python train.py --num_key_value_heads=1 --vocab_size=1024 --norm="rmsnorm" --qk_norm=true --bias="none" --init_std_down=0.0 --lr_mult_o=0.876 --lr_head=0.00261 --warmup_steps=273 --final_lr_fraction=0.1 --batch_tokens=16384 --max_seq_len=1024 --dataset="wikipedia_en"
Each number is 128 + 24 x the weight over its row's rms, rounded and kept within 0 to 255. Layers, rows and columns count from 0. The size above them is the row's rms in percent of the matrix's.

# layer 4 MLP gate, 192x160, rms 0.0958, rows 0-162, columns 0-39
size [103 100  98 103 107  97  99  98 103 110 100  94  93  97  96 102 101 101 101 105 103 106 102 101  99 101  98 100  96 112  92 106 101  96 107 101  97  96  98  92  97 108  98  88  93  98  95  97  97  95 115  99  94  96 101 102 104  98  90 102  98  99 102 103  96  95 101 110  98  96  95 106  95 100  95  92  81  91 100  96 107  87 102 100 102 102 102 106 101  97  96  97 101  99  94 104 110  88 104  96 108  93 102  99 101  98  93 127 106 105  86 113  93  99 106  99 100 101  98 120  98 104  94 105 102 110 100 100  97  94 105  97 104  95 104 100  94  92  97 101  94  95  92  98  99  98 103 103  98 100 102  91  97  97  95  93 107 110  99  98  94  97 100]
[[119 148 119  80 130 147 139 131 114 158 136 154 112 112 130 128 118 119 126 131 124  87 141  73 130 134  86 137 109 123 119 113 122 108  91 146 134 121  89 180]
 [110 178 110 163 154  79 132 106 100 136 125 158 153 125 145 149 111  96 131 138 145 150 155 124 128 102 139 110 121 137 152 154  75 126 125 143 135 130 134 116]
 [109 106 127 125 122 168 144 104 101 105 120 116 170 140 102 119  87 131 149 142  99 102 114 169 115 142 166 151 135 150 136 125 123 117 126 106 111 152 106 112]
 [124  99  73  81 116 146 159 163 139 121  92 132 121 139 122 142 114 164 118 121 127  99  99 138 121 154  80 131 130 144 105  98 105 114  78 153 106  76 157 147]
 [112 128 145 154 132 151 124 141 150  92 139 163 124 130  93 118 149 175 124 140 131 146 156 153 146 145 115 111 153 167 159 111 111  58 137 105  92 157 140 101]
 [114 146 158 110 101 120 115 103  91 135 138 110 121 113 120 139 124 191 104 132 149 141 129 104 132 144 146 110 116  93 122 129 132 115 123 107 167 133 172  80]
 [148 138 126 110 118  93 163 149 152 119 113 123 104 140 143 185 109 142  45 155  87 116 121 138 125 138 148 133 105 132 165 125 128 108 121 123 139 121 126 111]
 [120  95 118 138 135 132 123 129 119 121 108  89 116 142  95 154 139 156 166 121 133 103 165 120 146 137 125 149 191 142 126 112 136  97 118 118 115 142  65 113]
 [118 105  94 108 143  97 104 111 110 118 133 135 102  79 124 129  81 127 135 125 110 118 169 145 140 161 160 123 111 141 166 114 188 113 110 139  66 110 145  85]
 [108  78 158 121 120 124 112 145 124 157 141 113 122 134 132 174 143 110 127 143 133  97 137 105 113  88 136  60  99  95 102 135 119 108  69 146 140 131 127 117]
 [115 151 163 125 149  97 114 142 121 139 125 102 151 116  90 153 128 173 137 122 100 125 131 155 114 140  99 104 104 121 142 101 119  89  87 133 116 139 113 178]
 [155 120 156 135  90 140  85  74 108 140 153  98 142  89 146 131 159 128  76 110 103 121 112 125  95 139 133  92 139 125 131 142 122 114 178 171 105 152 135 125]
 [109 131  86 136 154 110 116 125 133 106  96 148 128  90 117  92 168 156 160 139 101  56 146 139 154 118 174 148 124 103 152 119 160 132 128 127  90 124 111 112]
 [187 126 125 135 142 113 119 153 121 172 120 180 154 137 104 103 107 100 110 157 136 122 122 142 134 122 133 121 135 122  97 128 109 146 149 131  87 117 117 163]
 [106 148 144 135 107 116 111  83 123 105 107 109 158 107 108 119 142 127 135 158 111  99 119 122 108 170 161 124  86  96 153 129 108 129 157 159 146 142 131 121]
 [113 152 152 167 112 150 133 157 146 183 113 135 104 153 154 121 117 115 134 134 151 132 180 115 153 142 136 123 174 144  96 119 120 151  88 165 163 111 131  95]
 [152 133 106 134 153 133 122 121 162 115 135 137 115 111 172 107 146 167 129 122 124 107 102 115 156 143 137 146 104 107 131  59 139 107 107 120 103 109 158 144]
 [108 113 111 124 108 132 106 106 121 119 151 108 117 128 134 118 165 138 125 112 139  84  69 108 135 150 115 135 110 122 166  89 127 154 119 168 169 126 104 125]
 [123 127 175 149 108 110 129 147 136 142 142 133 111 141 114 141 137 195 168 149  90 131 154 156 132 101 129 153 112 180 172 112  79 110 132 166 125 107 130 126]
 [126 142 146  91 106 130 102 159 137  92  91  97 104 110 147 123 124 159 112 106 118 138 148  91 159  94 133 139 119  77 135 123 139 117  88 134 113 140 117  99]
 [110 109 116 151 151 123  98 105 138 140 138 129 119 165 140  99 133 146 129 110 140 150 151 136 125 184 119 143  90  96 114 124 118 126 125 115 173 101  77 110]
 [113 148 133 185 123 136 125 153 119 149 128 109  86 126 108 108 157 104 144 143 113 112 123 135 147 136 137 177 157 129 157 129 111 137 160 149 149 135 109  79]
 [119 134  84  61 114 137  98 137 118 109 132 173 109 104 142 105 164 144 139 147 157 118  92 155 145 144 140  96 153 108 134 131  92  92 144 160 114 121 122 124]
 [119  91 121 101 100 153 140 170 109 145 111  99 104  71 111 130 129 145  89 129 160 155 127 118 131 109  54 140 112 142 110 126 112  82 123 101 154 133 114 134]
 [122 149 127 199 131 116 141 121 133 133  67 145 136 130  84 123 142 144 118 138 152 147 133 179 135 123 126 135 146 144 139 118 136 124 138 132 108 155 111 130]
 [108 137  75 105 143 170 134 133 106 115 107 102  81  99 118 111 154 156  81 101 109 119  92 147 135 143 101 155 162 132 128 126 151 112 150 137 136 140 137 148]
 [165 152 104 181 113 117 136 157  97 165 116 104 126 143 111 122 132 144 155 117  93  99 122 154 107 113 128 139 139 118 128  96 123 173  88 107 136 132  94 141]
 [130 130 139 118 110 163 134 144 118 100 117 116 127  85 157 136 156 150 115 130 106 170 132 121 154 142 105 129 132 115 139 119 146 127  91 161  94 133 121  64]
 [128 128 134 138  94 119 127 120 113 101 122 136 112 102 106 101  98 136  96 102 125 123 129  96 109 169 133 184 132 125 121 124 100  88 105 169 108 101 115 116]
 [118 157 118 113 121 116 109 128 110  83 134 127 107 103 145 130  94 112 148 192 136 126 139 120 115 126 116 117 110 104 139  97 124 104  88 122 120 116 126 115]
 [ 81  81  75 145 170  91 114 176 120 107 106 111 154 131 104 121 120 145 139 111 152 135  89 127 139 148 126 128 120 100  99 164 117 136 148 129 115 138 144 132]
 [131 108 116 139 134 112  77 147 123  98 125 118 150 119 146 165 125 139 115 150 129 146 168 115 133 108 155 168 141 151 133 123 124 107 119 134 111 147 137 100]
 [147  88  94 113 125 181 134  78 138 157 159 127 147 111 118 150 137 126 135 149  83 101 102 148 122 156 140 155 124 109 115 123 137 119 113 159 111 147  87 133]
 [102 112 110 138 128 112  98 108 104  85 124 113  87 133 130 125 102 130 111 104 117 143 105  68 124 125 184 161  77 117 126 100 148 163 135 141 126 132 150 107]
 [ 96 137 125 160 138  89 102 129 105 117 119  91 108 126  99  53 106 144  92 127 174 166 147 127 160 130 115 155 147 115 123 109 104 143 105 124 115 127 137 112]
 [116 112 143 134  99 130 153 103 141 119 161  96 118 129 131 101 116 142 112 111 106 105 161 144 142 143  89 139 139 110 147 156 102 110 161 156 115 163  90 145]
 [117 102  92 157 105 145 120 165 108 136 104 104 155 104 129  96 142 161 142 105 113 149 111 165 132 130 186 143 108 145 139 135 134 169 150 160 138 125  57 122]
 [127 144 160 128 129 140 106 135 113 166 137 152 129 142 154  99 164 173 121 142  81 155 136 180 138 138 130 151 109 140 118 125 103 128 128  90 125  84  71 111]
 [115 130 116 186 126 106 162 136 136 109 122 170 164 145 154 125 159  99 129 115 119 108 120 174 137 113 109 106  74 140 130 121 107 130 131 104 114 171 148 109]
 [125  90 147 107 121 117  96  98 145 121 144 169 118  87 164 108 150 124 131 152 125 117 116 126 137 113 122 125 158  88 190 102 131 159 154 155 145 149 131 116]
 [122 126 116 110  77 119 133 101 135 115 107 105  81 115 128 128 134 130 136 109 151 115 122 128 170 112 136 120 148 171 131 102 150 113  58 167  86 167  93 133]
 [132  92 130 121 117 142 152 117 120 117 171 200 151 105 122 148 134 103 136 106 119 124 103 140 127 159 113 133 137 112 130 110 127 134  68 173 158 136 111  80]
 [115 114 125 152 118  78 108 147  98  78  72 119 162 124 138 132 117 174 113 122 106  97 128 120 147 170 141 114 119 103 165 101 139  93 113 110  98 132 163 123]
 [103 166 150 127 137 106 138 109 115 157 112 123 151 127 146  84 150 115 140 160 104 120 129 119 140 203 177 132 131 167 160 110 127 137 133 148 108 128 125 146]
 [132 124 126 110 143 113 133 123 103 101 130 169 121  74  92 106 146 123  86 131  81  92  98 136 133 112 147 103 125 107 138 102 110 155 125 106 134 171 110 124]
 [ 83 146 123 117 152  85 150 103 143 146 137 107 104 148 170 133 121 127 151  97  93 141 179 114 153 148 115 102 169 120 168 137 157 169 137 130 103 102 105 136]
 [129 152 117 120 146  85  98 126  86  94 140  95 115 141 150 153 103 115 141 123 145 102  93 125 143 157 175 143 125 132 100 105  97 144 125 193 181 144 155 135]
 [126 122 113 102 171 122 107 148 117 120 119 138 132 133 127 138 134 142 126 130 123 130 107 124 125  94 118 128 150  96 116 122 146 132 132 129 121 105 127 117]
 [120 149 115  62 121 126 141 166 134 153 159 105 181  45 109 128 155 123 160 133  74 108 114 115 152 142 139 135 106 136 144 135 125 147  61 138  99 106 150 117]
 [149 117  92 137 158 141 128 153 143 140 123 143 136 149 163 120 152 144 177  80 109  89 131 146 135 168 146 136 156 136 114 161 118 145 129 101 117 117 118 133]
 [128  92 119 167 126 100 109 131  95 150 155 107 121 144 162 136 149 113  93 108 120 131  98 137 126 163 124 117 106  89 133 132 118 121 111 135 146 113 101 153]
 [105 126 145 123  94 114 109 134 116 127  67 137 151 153 189 152 152  97  84 135 162 107 112 120 141 116 130 162 125 130 151  86 136  89 128 103 159 136  97 153]
 [117  96 134 100 140 110 138  71 134 127 114 117 106 128 117 122 144 168 139 139 162 123 123 132 103 150 122  70 135 156 139 130  95  81 112 174 144 149 119 126]
 [124 135 157 126 154 114 118 157 134 146 138 144 122 135 137 119 163 136  79  88  97 111  98 120 133 119  78  96 126 147 155 120 142 101 107 172 142 153 124 133]
 [102 148 121 111 144 113 123  70 132 172 101 120 121 125 107 142 126 156 137 110 132 111 167 124 127 133 118 202 157 111 118  76 135 126 125 140 132 152 126 133]
 [121 113 107 120 130 138  93  87 114 102 126  83 119  77 128 138 129 183 147 135 109 126 128 133 116 177 101 139 144 126 133 155 147  84  70 176  96 116 107 155]
 [ 90 135 115 113 154  71 121 114 138 151  84 104 134 114 119 137 110 115 124  97 106 111 121 167 143 152 123 159 140 113 170  75 127  74 128 136 121 157 130 112]
 [119 152 146 101 107 159  96 150 143 162 103 118 142 105 176 141 128 157 113 183 139 148 154 125 137 180 157 100 142 146 104 122 105 123 173 128 108 102  92 135]
 [106  97 126 108 170 125 140 120 134 155 195 150 167 179 125  88 133 157 146 185 124 137 119 115 103 120  93  93 123 103  99  92 134 123  92 107 159 100  81 129]
 [136 133 112 154 142 102 122 107 123 154 108 113  35 123 157 152 158 131 129 141 165 176 163 116 100 116 131 119 140  96 150 162 133 126 144 137 150 185 124 103]
 [144 164 112 122 113  96 117 128  80  78 136 131 140 149 134 137 127 125 146 158 154 115 132  89 131 112 120  98  93 135  93 136 134 147 139 102 121 140 153  85]
 [130 103 135 133 130 128 115 136 112 127 155 136 146  96 111 105 158 150  91  72 102 177 145 135 127 109 113 126  67 136 123  97 100 139 112  91 136 110 133 142]
 [ 87 132 156  92 137 107  85  90 124 144 133  88 147 142 117 141 159 136  93 143 128 126  99 128 162 129 127  92 127  83 142 117 122 120 110 141  95 124 132 118]
 [142  76  98 112 144 173 143 135 124 134  99 175 125 148 151 153 166 168 102 119 125  98  98 149 115 154 109 137 143 130 162 100 117 142 119 165 108 135 132 114]
 [153 109 117 129 157 155 125 147  99 140 123 110  87 154 118 152 149 132 145 112 133 100 103 109 141 133 144 142  77 131 124  96 101 108 165 128 155 147  66 128]
 [ 84 147 186 107 122 133 110  97 114 129 154 107 119 158 113 136 131 148 134 129 118 136 150  93 114 113  96 137 121 160 141  80 120  87 143 121 122 148 114 155]
 [146 106 124 138 115 154 106  93 125  98  97 137 155  95 133  97 150 140 145 103  77 135  92 119 108 132 154 164 128 131 156 140 119 142 121 127  93 147 139 143]
 [154 141 162 151 133 117  53  81 142 135 104 145 111 117 124 151 134 168 129 131  85  84 139 158 114 110 109 125 131 128 166 100 101 126 147 139 120 141  73 116]
 [129 133 114  97 114 146 158 133 116  90 110 118 130 164 106 107 142 141 114 136  44 127 110 139 111 166 127  91 131 138 122  72 119 139  88 122 154 110  91  98]
 [117 143 104  92 105  94  99 150 143  89 124 123 141 145 150 123 126 127 125 110 102 166 117 105 150 116 149  71 136  98 149 108  84 146 143  91 145 147 157 138]
 [118 135 140 134 108 172 125 132 124 120 171 100 126 160 128  98 119 135 106 130 116 136 106 155 151 139 166 100 138  81 150 141 127 129 129 133 139  99 134  96]
 [110 114  94 104  90  82 108 126 129 133 113 161 133 112 152 164 123 125 107 140 121 140  99  95  99 133 172 121 157 136 116 109 142  90 129 105 122 147 126  96]
 [152 121 175 175 162 132 122 113 110 140 146 162 155 101 116 150 141 142 122 119  91 154 122 160 116 144  68 143 172 123 102 110 134 116 149 110 134  91 127 125]
 [114 118 127 118 123 131  61 142  90 151 144 106 170 113 128 105 160 151 151 118 160  96 117 165 137 139 138 126  79 110 117  91 150 140 126 101 106 104 106  89]
 [126 130 122 115  91 151 121 108 128 110 110  37  93  86 173 131 134 106 120 171 108 155 121 149 128 116 116 118  88 122 152 127 118  92 105 153 109  72 159 163]
 [149 139 147 124 138  95  89 129  99 139 127  55  93  91 125  75  97 145 138 129 147 115 139 121 103 115  95 153 143 127 119  95  99 129 108 122 126 146 109 108]
 [138  99 137 105 162 147 136  80 137 138 166 169 115 131 116 131 136 145  92 148 147 106 171 132 126 102 154 118 139 118 112 160 132 123 142 157 135 132 144 128]
 [105 118 143  83  93 102 131 144 105 133 142 136 155 137  95 114 129 129 146 131 114 100 148 106 132 122 118 126 105 123 145  90 163  81 110 153 161 148 144 124]
 [126 163 163 133 153 168  87  92 156 108 128  94 152  99  99 129 114 116 135 141  92  59 125 122 112 123 123 134 139 101 148 138 116 143 128 130  83 160 110 131]
 [126 116 112 129 119 143 114 162 118 136 116 104 125 167 132 145 168 144  92 151 127  88  66  87 116 115 138 122 121 142 157 139 136 112 105 164 125 114 155 147]
 [153 146 125  98 107 142 119 142  91 143 102 104 132 153 102 141 194 136 103  46 125  93 126 164 132 130 114 136  88 114 159 114 107 126 154  89 104 122 108 126]
 [151 136  96  65 185 105 122 145  98 125 127 184  86 127 105 122 173 168 154 130 136 153 148 157 143 170 136 127 133 128 127 124 134  92 109 129 139 100 122 134]
 [134 129 136 125  80 133 165 149 112 149  61 130 165 140 155 173 131 142 158 144 138 156 113 122 124 128 100 135 114 165 144 133 174  90 118 104 132 128 122 105]
 [125 115 176 108 113 146 172 154 103 137 128 118 180  75 144 104 106 127 119 152 128 128 111  67 107 146 108 166 109 152 149 141 208 108 104 126 108 127  83 130]
 [133 127 155 135 123  81 129  95 131 122  86 121 123  94 124 146  93 105 123 123 126 156 166 139 144 136 128 166 135 147 144 108 128  98  83 136 133 106 143 137]
 [117  85 103 134 149 136 112 143 136 107 131 127 126 157 152 152 144 137 124 133 156 103  62 156 125 120 118 140  67 143 147  89 105  97 128 144 160 146 173 136]
 [134 146 140 100 143 129  94 128 136 115 168 116 111  62 123 135 156 105 141 148 134 160 148 107 119 127 132 150  74 122 123 113 172 102 101 118 111 135  93 146]
 [130 185 117  80 176 108  83 136 114  93 126 180 112 123 136  82 139 139  73 139 108 156 119 100 126 129 128  98 142  80 149 119 143  82 144 135 117 161 154 110]
 [140 118 146 124 104 133 159 153  88 129 107 190 132 134 133 127  85 108 116 162 147 119 155 145 121 129 132 126 176 108 118  85 150 108 149 122 112 150 111 104]
 [151  94 116 157 105  83 140 161 121 105 133 118 146 110 142 116 132 107 116 111 126 141 107 127 145 102 119 133 131 127 180  63 141 115 137 162 133 138 115 143]
 [134  72 113 123 126 139 110 116  74 111 124 156  54 124 120 129 114 169 140 123 183 144 141 153 110 122 150  81 110 112 129 183 122 128 110 178 140 157 148 108]
 [110 178  95 121 126 159 124 159 158 140 115 109  80  95 108 129 145  96  97 110 172 185 135 140 104 135 180 167  86 114 114 108 120 100 150 109 143 148 106 120]
 [144 122 101  70  81 126 113 124 106 146 108 138 168 123 149 136 146 101 131 131  80 145 109 151  99 161 148 120 108 110 136 103 141 118 102 172  85  78 101  88]
 [109 118 157 120 168 115  92 128 119 116 103 147 167 158 138 166 172 123 131  86 127 105  90 121 136 137 123 141 120 113 122 139 126 126 165 114 111 143 129 152]
 [116 142 178 167 151 113  87 142 139 133 107 113 115 115  68 129 128 149 100 155 134 148 115 133 149  97 133 139 144 125 114 127 111 150 128 119 143 160 161  95]
 [ 99  90 147 168 165  72  67  97 140 135 116 123  97 134 111 115  91  95 116 131 133 126 115  91 168 121 160 148 156  78 156 129 147 120 142  95 118 167 117 111]
 [109 131 155 151  72 103 113 107 116  76 124  78  97 111  93 122 141 135 136 157 122 133 139  94 174 126 124 140 167 144 148 101 151 112 120  94 116 111 100 144]
 [111 159 109 143 135 115 118 118 110 106 111 131 138 181 132 128 149 130  88 149 107 129 145 135 133  75 142 137 134 132 126 129 123 112 115 190 140 141 114 147]
 [ 77 120 111 117  74 136 137 138 134 173 110 146 123 112 170 137 127 169 176 101 101 127 108 174 118 127 142 116 133 120 102 151 103 123 129 151 108  84  81  71]
 [114 150 136 155 146 111 152 148 122 103 111 144 150  85 136 138  99 139 126  89  94 113 175 122 160 121 140 164 103 147 148 123 130 141 144 191 129 117 155 113]
 [131 163 115 142 141 137 163  85 117 157 104 152 102 124 136 125 159 119 140 177 150 121 142 130 113 169 112 129 133 110 116 114 113 138  93 140 131 126 124 110]
 [134 152 121 123 133 168 121  99 114 149 141 135 180 150  98 115 135 121 114 144 135 160  64 124 126 123 131 134 165 162 105 114 125 137 137 154  98 130 133 108]
 [118  65  96 118  89  93 140 133 108  90 127 117 120 105 113 154 159 159 110 110 153 167 140 118 121 132 125 143 131 138  91 109  95 103  94 176 130 168 122 154]
 [113 103 104 140 127  60 125 125 125 119 151 132 113 103  93 180 120 128  95  98 146 167 121  95 152 143 106 120 127 114 136  97 120 104  79 155 145 198 127 140]
 [146 186 194 137 161  88  82 108 133 135 136 127 173 140 125 145  90 125 165 121 146 127 116 130 131 132 126  96 136 113 134 156 125 101 106 144 112 135 114 117]
 [135 113 146 104 113 120 129 103 122 127 197 103 158 142 128 180 113 129 177 136 105 144 112 139 115 104 123 114 145 117  76 131  87  89 124 123 152 114 130 139]
 [153 141 131 119 137 173  87 143 122 129 124 161 130 150  99 127 108 112 144 147 167 102 140 103 135 114 158  82 176 117 143 112 114 118 122 157 128 123  93 115]
 [101 161 206  99 122 112 112  93 127 130 105 115 128 103 150 144 123 122 142 143  87 146 140 112 127 174 136 145 157 116 150 156 137  98 133 170  76 117 170 113]
 [131  89 142 115 140 155 153 111 126 113 114  83 122  91 119 108 142 167 118 153 130 120 129 139 147 123  94  87  93 118 115 112 123 117 101 111 124 170 128 121]
 [130 128 136 153 150 103 128 167 113 133 153 151 111 119 135 113 162 142 120 104 151 119 173 116 118 119 121 112 107  75 119 116  90  90 137 129 150 114 132 141]
 [ 85 168 155 121 118 123 126 113 116 102 124 132  86 125 117 122 142 148  80 117 109 150 139 146 110 144 102 144 116 134 142 110 116 137 138 100 150 156 132 116]
 [171 153 105  95 110 141 127 112 128 118 165 106  85  93 144 136 127 107 163  97 138 158 126 136 124 126 131 156 128 125 146 120  96  82 133 167 116 136 133 138]
 [126 109 121  92 126 113 118 143 116 165 131 151 112 128 129 144 135 122 111 114 142 117  89 125 138 130 129 144 119 132 113 150 143 107 103  92  99 124 134  93]
 [141 130 146 127 132  88  63  70 106 110 147 114 146 103 108 149 120 108 154 168 183 158 140 116 139 123 152 120 131 138 128 129 122 106  95 137 116 119 114 141]
 [ 91 105 145 167 106  95 109 121 128 111 126 177  99 109 131 155 120 128 121 131 134 146 135 127 105 118 122 159 141 139 150  78 101  94 132 148 126 154 143 128]
 [103 159 142 111 119 102 116 125 105 146  90 152 187 138 160 170  98 117 165 149 132 110 110 131 126 143 137 165 141 135 114 137 159  82 118 186  96 103 169 101]
 [114 158 132 126 140 103 146  95  92 138  89 129 163 128 152 116 166 114 120 109 106 115 101 128 154 129 122 111 128 116 128 120 159 135  88 109 123 155 153  88]
 [151 121 101 118 121 122 141 128  89 173 107 135  88 133 145 105 169 115 108  98 122 117 137 161 117 134 108 113 141 102 123 118 147 139 104 142 105 143  70 101]
 [122 114 112 160 122 122 124  83 111 131  87 118 126 130 140 125 171 102  71 107  91 125 118 130 140 169  88 132 127 106 122  97 144  88  90 132 162 142 139  59]
 [155 111 134 155 118 110 134 127  10 181 131 116 144 163 143 108 147 170 124 115 115 130 113 144  98 140 139 131 112 122 121 126 119  97 103 158  94 117 120 145]
 [ 88 103 131 137 157 143  91 102 155 124 120 105 159 133  87 106 165 101 123 115 122 141 130 150 126  98 133 129 155 130  84  80 104 121 145 107 140 121 122 109]
 [121 127 137 127 103 133 115 109 152 107 123  34 125 108 127 145 168 118 158 100  91 112  81  71 117 143 126 141  62 135 123 101  89 131  80 137 116 137 114 107]
 [150 121 133 111 171 131 141 133 123 113  82 158 108 132 126 150 132 124 110 145 156  94  62 123 137  92 112 115 136 103 149 133 124 152 149 151 132 149 170 115]
 [126  96 120  90 138 111 129 124 139  79 111 130 134 126 155 148 124 140 150 122 137 146 114  65 137 149 178 158 163 145 148  86 158 117 140 136 102 101 115  76]
 [125 118 166 125 147 132 134 155 131 127 118 131 151 183 126 152  74 148 150 154 123 106 104 121 135 127 152 114 112 133 161 130 109 109 144 103 136 146 102 125]
 [107 145 163 161 122  87  94  81 138 134 139  86 104  78 100 138 117 155 105 119 177 153 124 125  90 106 134 161 109 139 130 140 116  86 106 160 135 160 117 161]
 [147 138  72 119 136  92  86 115 110 125  96 125  86 113 128 109 117 113  88 100 114 100  98 141 115 180 132 183 144  97 122 113 131 144 127 160 117 144 141 126]
 [100 126 117 148 181 125 100 146 144 171 185 136 149 123  82 122 136 115 168 125 119 101 112 164 177 173 116 127 149 117 153  93 119 146 100 114 150 113 132 134]
 [170 118  90 115 133 169 138 197 123 134 129 128 152 163 131 109 175 150 128 110 120  69 101 107 156 151 184 129 114 154 137 138 142 113 106 130 142  99 123 114]
 [129  90 107 142 134 105 120 157 127 140 145 141  59 108 125 129 179 110 164 113 140 156 159 104 135 134  99 126 106 136  93 146  87 173 142 118 174 136 120 116]
 [111 130 126 147  97 144 115 121 123 155  82 138  54 145 154  77 117 110 108  86 130 137 129  97 128 172 144 105 119  43 129 128 125 147 113 167 121 106 154  91]
 [128 127  87  91 116 128 110  97 102 122 111 109 146 177 114 149 129 125 119 142 135 112 116 135 131 113 106 110 120 120 135 111 140 110 100 145  85 167  96 117]
 [145 145 103 133  99  91 117 111 124 112  91 145  80 120 162 153 122 141 139 113 102 145 150 120 129 103 172 143 154 137 165  87 130  92 148 172  73 102 141 137]
 [ 93 132 143  91 139 154 140 113 107 126 113 122 120 102 101 114 101 118 147 104 122 119 106 185 147  95  87 125 145 134 155 116 124 111 132 180 123 164  92 137]
 [112 136  86 113 146  97 101 128  88 129 136 132  98 137 117 133 151 132 107 182 133 110 124 136 123 126 138 119 117 109 140 137 114 123 113 112 163 102 135  91]
 [123 129 105 101 154 149 106 106 107 104  97 141 144 134  84 145 108 112 178 150 155  79 125 110 116 103 120 142 118 140 115 134 108 123 140 127 134 161 205  81]
 [121 130 127 144 113 120 149 130 129 134 112 108 144  83 165 119 142 173  89 131 121 161 131 116 134  83 128 101 116 150 135 120 127 129 106 156 144 145  60 124]
 [162  86 122 131 118 170 124 116 142 104 184 147 151 128 111 156 128 138 153 130 151 108 114 154 153 134 124 128 156 118 114 120 134 126  92 133 127 109 139 135]
 [127 132 119 142  88 122 125 117 126 172 111 135  82 121 145 105 146 122  93  94 167 103 101 108 130 117 161 162 129 124 114 172 114 160 160 132 150 131 130 105]
 [107 129 146 116 153 141 100 131 141 124 110 160  87 138 147 149 140 108 129 116 136 130 171  89 152 118 102 104 153 133 116 107 121 136 133 165 165 117  80 146]
 [134 129 128 141 123 158 115  90 141 119 131  91 163 142 130 112 156 156 115 151  88  77 113 144 101 173 104 119 145 105 111 121 113 115 109 146 109 102 115  96]
 [135 140 109  68 161 107 144 121 129 121 135 137 127 155 101 139 143 130 153 128 122 115  92 144  93  67 108 116 130 133 136 103 103 100  97 114 108 126 164  74]
 [108 179  70 139  90 110 136 152 114 114 102  94  97 144 127 123  96 154 145  96 109  84 138 131 133 114 178 139  86 117 130 133 122 119 121 142 104 123 136 141]
 [140 138 125 120 114 115 136 146 122 108 156 160 154  76 122 127 173 140 121 137  83 112 158 107 133 121 151 115 110 135 116  90 148 135  83 107 130 148 120 101]
 [ 90 126 145 105 134 131 143  87 147 100  85  90 137 120 150 100 138 172 110 104 127 122 129 122 145 143 106 135 114 115 146 118 143 149 183 184  81 105 112  86]
 [119 110 126 105  79 211 134 149 142 116 126  98 113 142 186 111 129 176  87 150 112 117 121 123 120 111 160 143 142 130 110  72  99 101 154 127  95  91 124 172]
 [ 92 150 155 104 141 137 139  99 125 109 127 131  97 109 112 117 148 144 102 132  66 121 142 165 161 139 105 163 148 112 142  45 132 127 141 149  98 133 134 115]
 [141 150 107 136 153 156 151 131 119  91  92 112 114 162 109 100 157 128 117 153 146  76 115 135 148 112 150 120 131 121 114 120 128 138 127 147 118 145  95 143]
 [113 145 161 127 101 104 132 135 148 100 123 132 139  63 114 141 153 149  98 162 166 134 130 140 126  88 127 111 122  96 132 117 138  61 112 133 120 135 118 119]
 [127 120 123 101 122 118  95 144 119 172 121 125 111 135 136 142 124 163 106 141  99 141 179 135  91 105 137 146 140  94 125 136 142 130 166 163 142 103  94  88]
 [141 122  98 151 146 156 120 115 114 119  82 158 137 101 109 130 123 143 130 143 118  96 159 153 130 176 130 132 121 123 157 124 109  88 130 136 140 133 124 135]
 [138 147 159 121 112 145 133 137 124  87  95 118 134 103 127 142 102 135 105 113 140 137 132 164 158  98 122 148 128 141 133 159 142 133 169 100 165 166  81 117]
 [129 126 145 153 121  81 110 101 118 125 102 129 128 120 159 144  90 125 163 116 136 149 102 141 133 169  72 137 101 119 203 165 142 127 101 133 132 142 120 107]
 [ 91 155 163 145 126 120 118  96 150 122 138 109 132 112  82 126 121 121 149 142  86 115 155 105 132 115  80 184 192 146 118 123 100 106  94 124 108 150 107 116]
 [101 110 127 146 112  96  86  93 132 126 135 127 119 134 130 107 120 130 132 120 107 116 132 156 138 163 141 178 110 163 147 145 104 128 118 150 124  99 142 138]
 [113 145 115 138  87  97 140 156 141 147 157 124  82 110  92 142  86 119 120 127 132 146 134 141 125 126 155 128  77 156 100  88 118 116  85 103 107  89 137 117]
 [129 112 181 137 121 104 135 138 137 102 113 130  99 110 116 116 136 121 127 106 127 120 182  90 147 111 137 167 138 149 112 118 100  92 110 133 124 112  98 154]
 [119 132 115  74 118 162  99 112 121 161 156 115 149 151 115  89 163 161 115 131 151 117 131 155 161 150 113 141 148 147 116 101 133 130  87 175  97 134 123  96]
 [ 71 152 131 115  98 170 121  99 131 164 119  97 124 118 139 119 151 137 145 111 102 131 125  76 136 108 119 126 114  83 111 103 166 166  72 142 101 129 115  91]
 [140 124 133  97 158 144 116  81 130 137 138 131 146 170 123 149 113 155 113 134 125 117  78 125 154 136 157 152  68 131 115 149  89 106 111 150 130 149 168 108]
 [136 114 111 127 100 147 131 141 114 110 108 113  94 100 153 164 150 155 127 144 144 126 132 129 126 135 152 160 111 124 118 128 115 113 100 165 133 116 141 124]
 [132 148 140  94 128 122 108 113 103 160 138 129 142 145 166 145 106 128 163 175  96 149 143 147 119 149 125 142 110  86 134 140 145 110  66  99 162  98 131 128]
 [ 87 173 106 128 132  98 112 133 103 107  84 117 174 129 154 137 143 128 134 124 128 118 113 113 142 131 114 160 130 118 149 140 113  68 106 134 148 107 104  84]]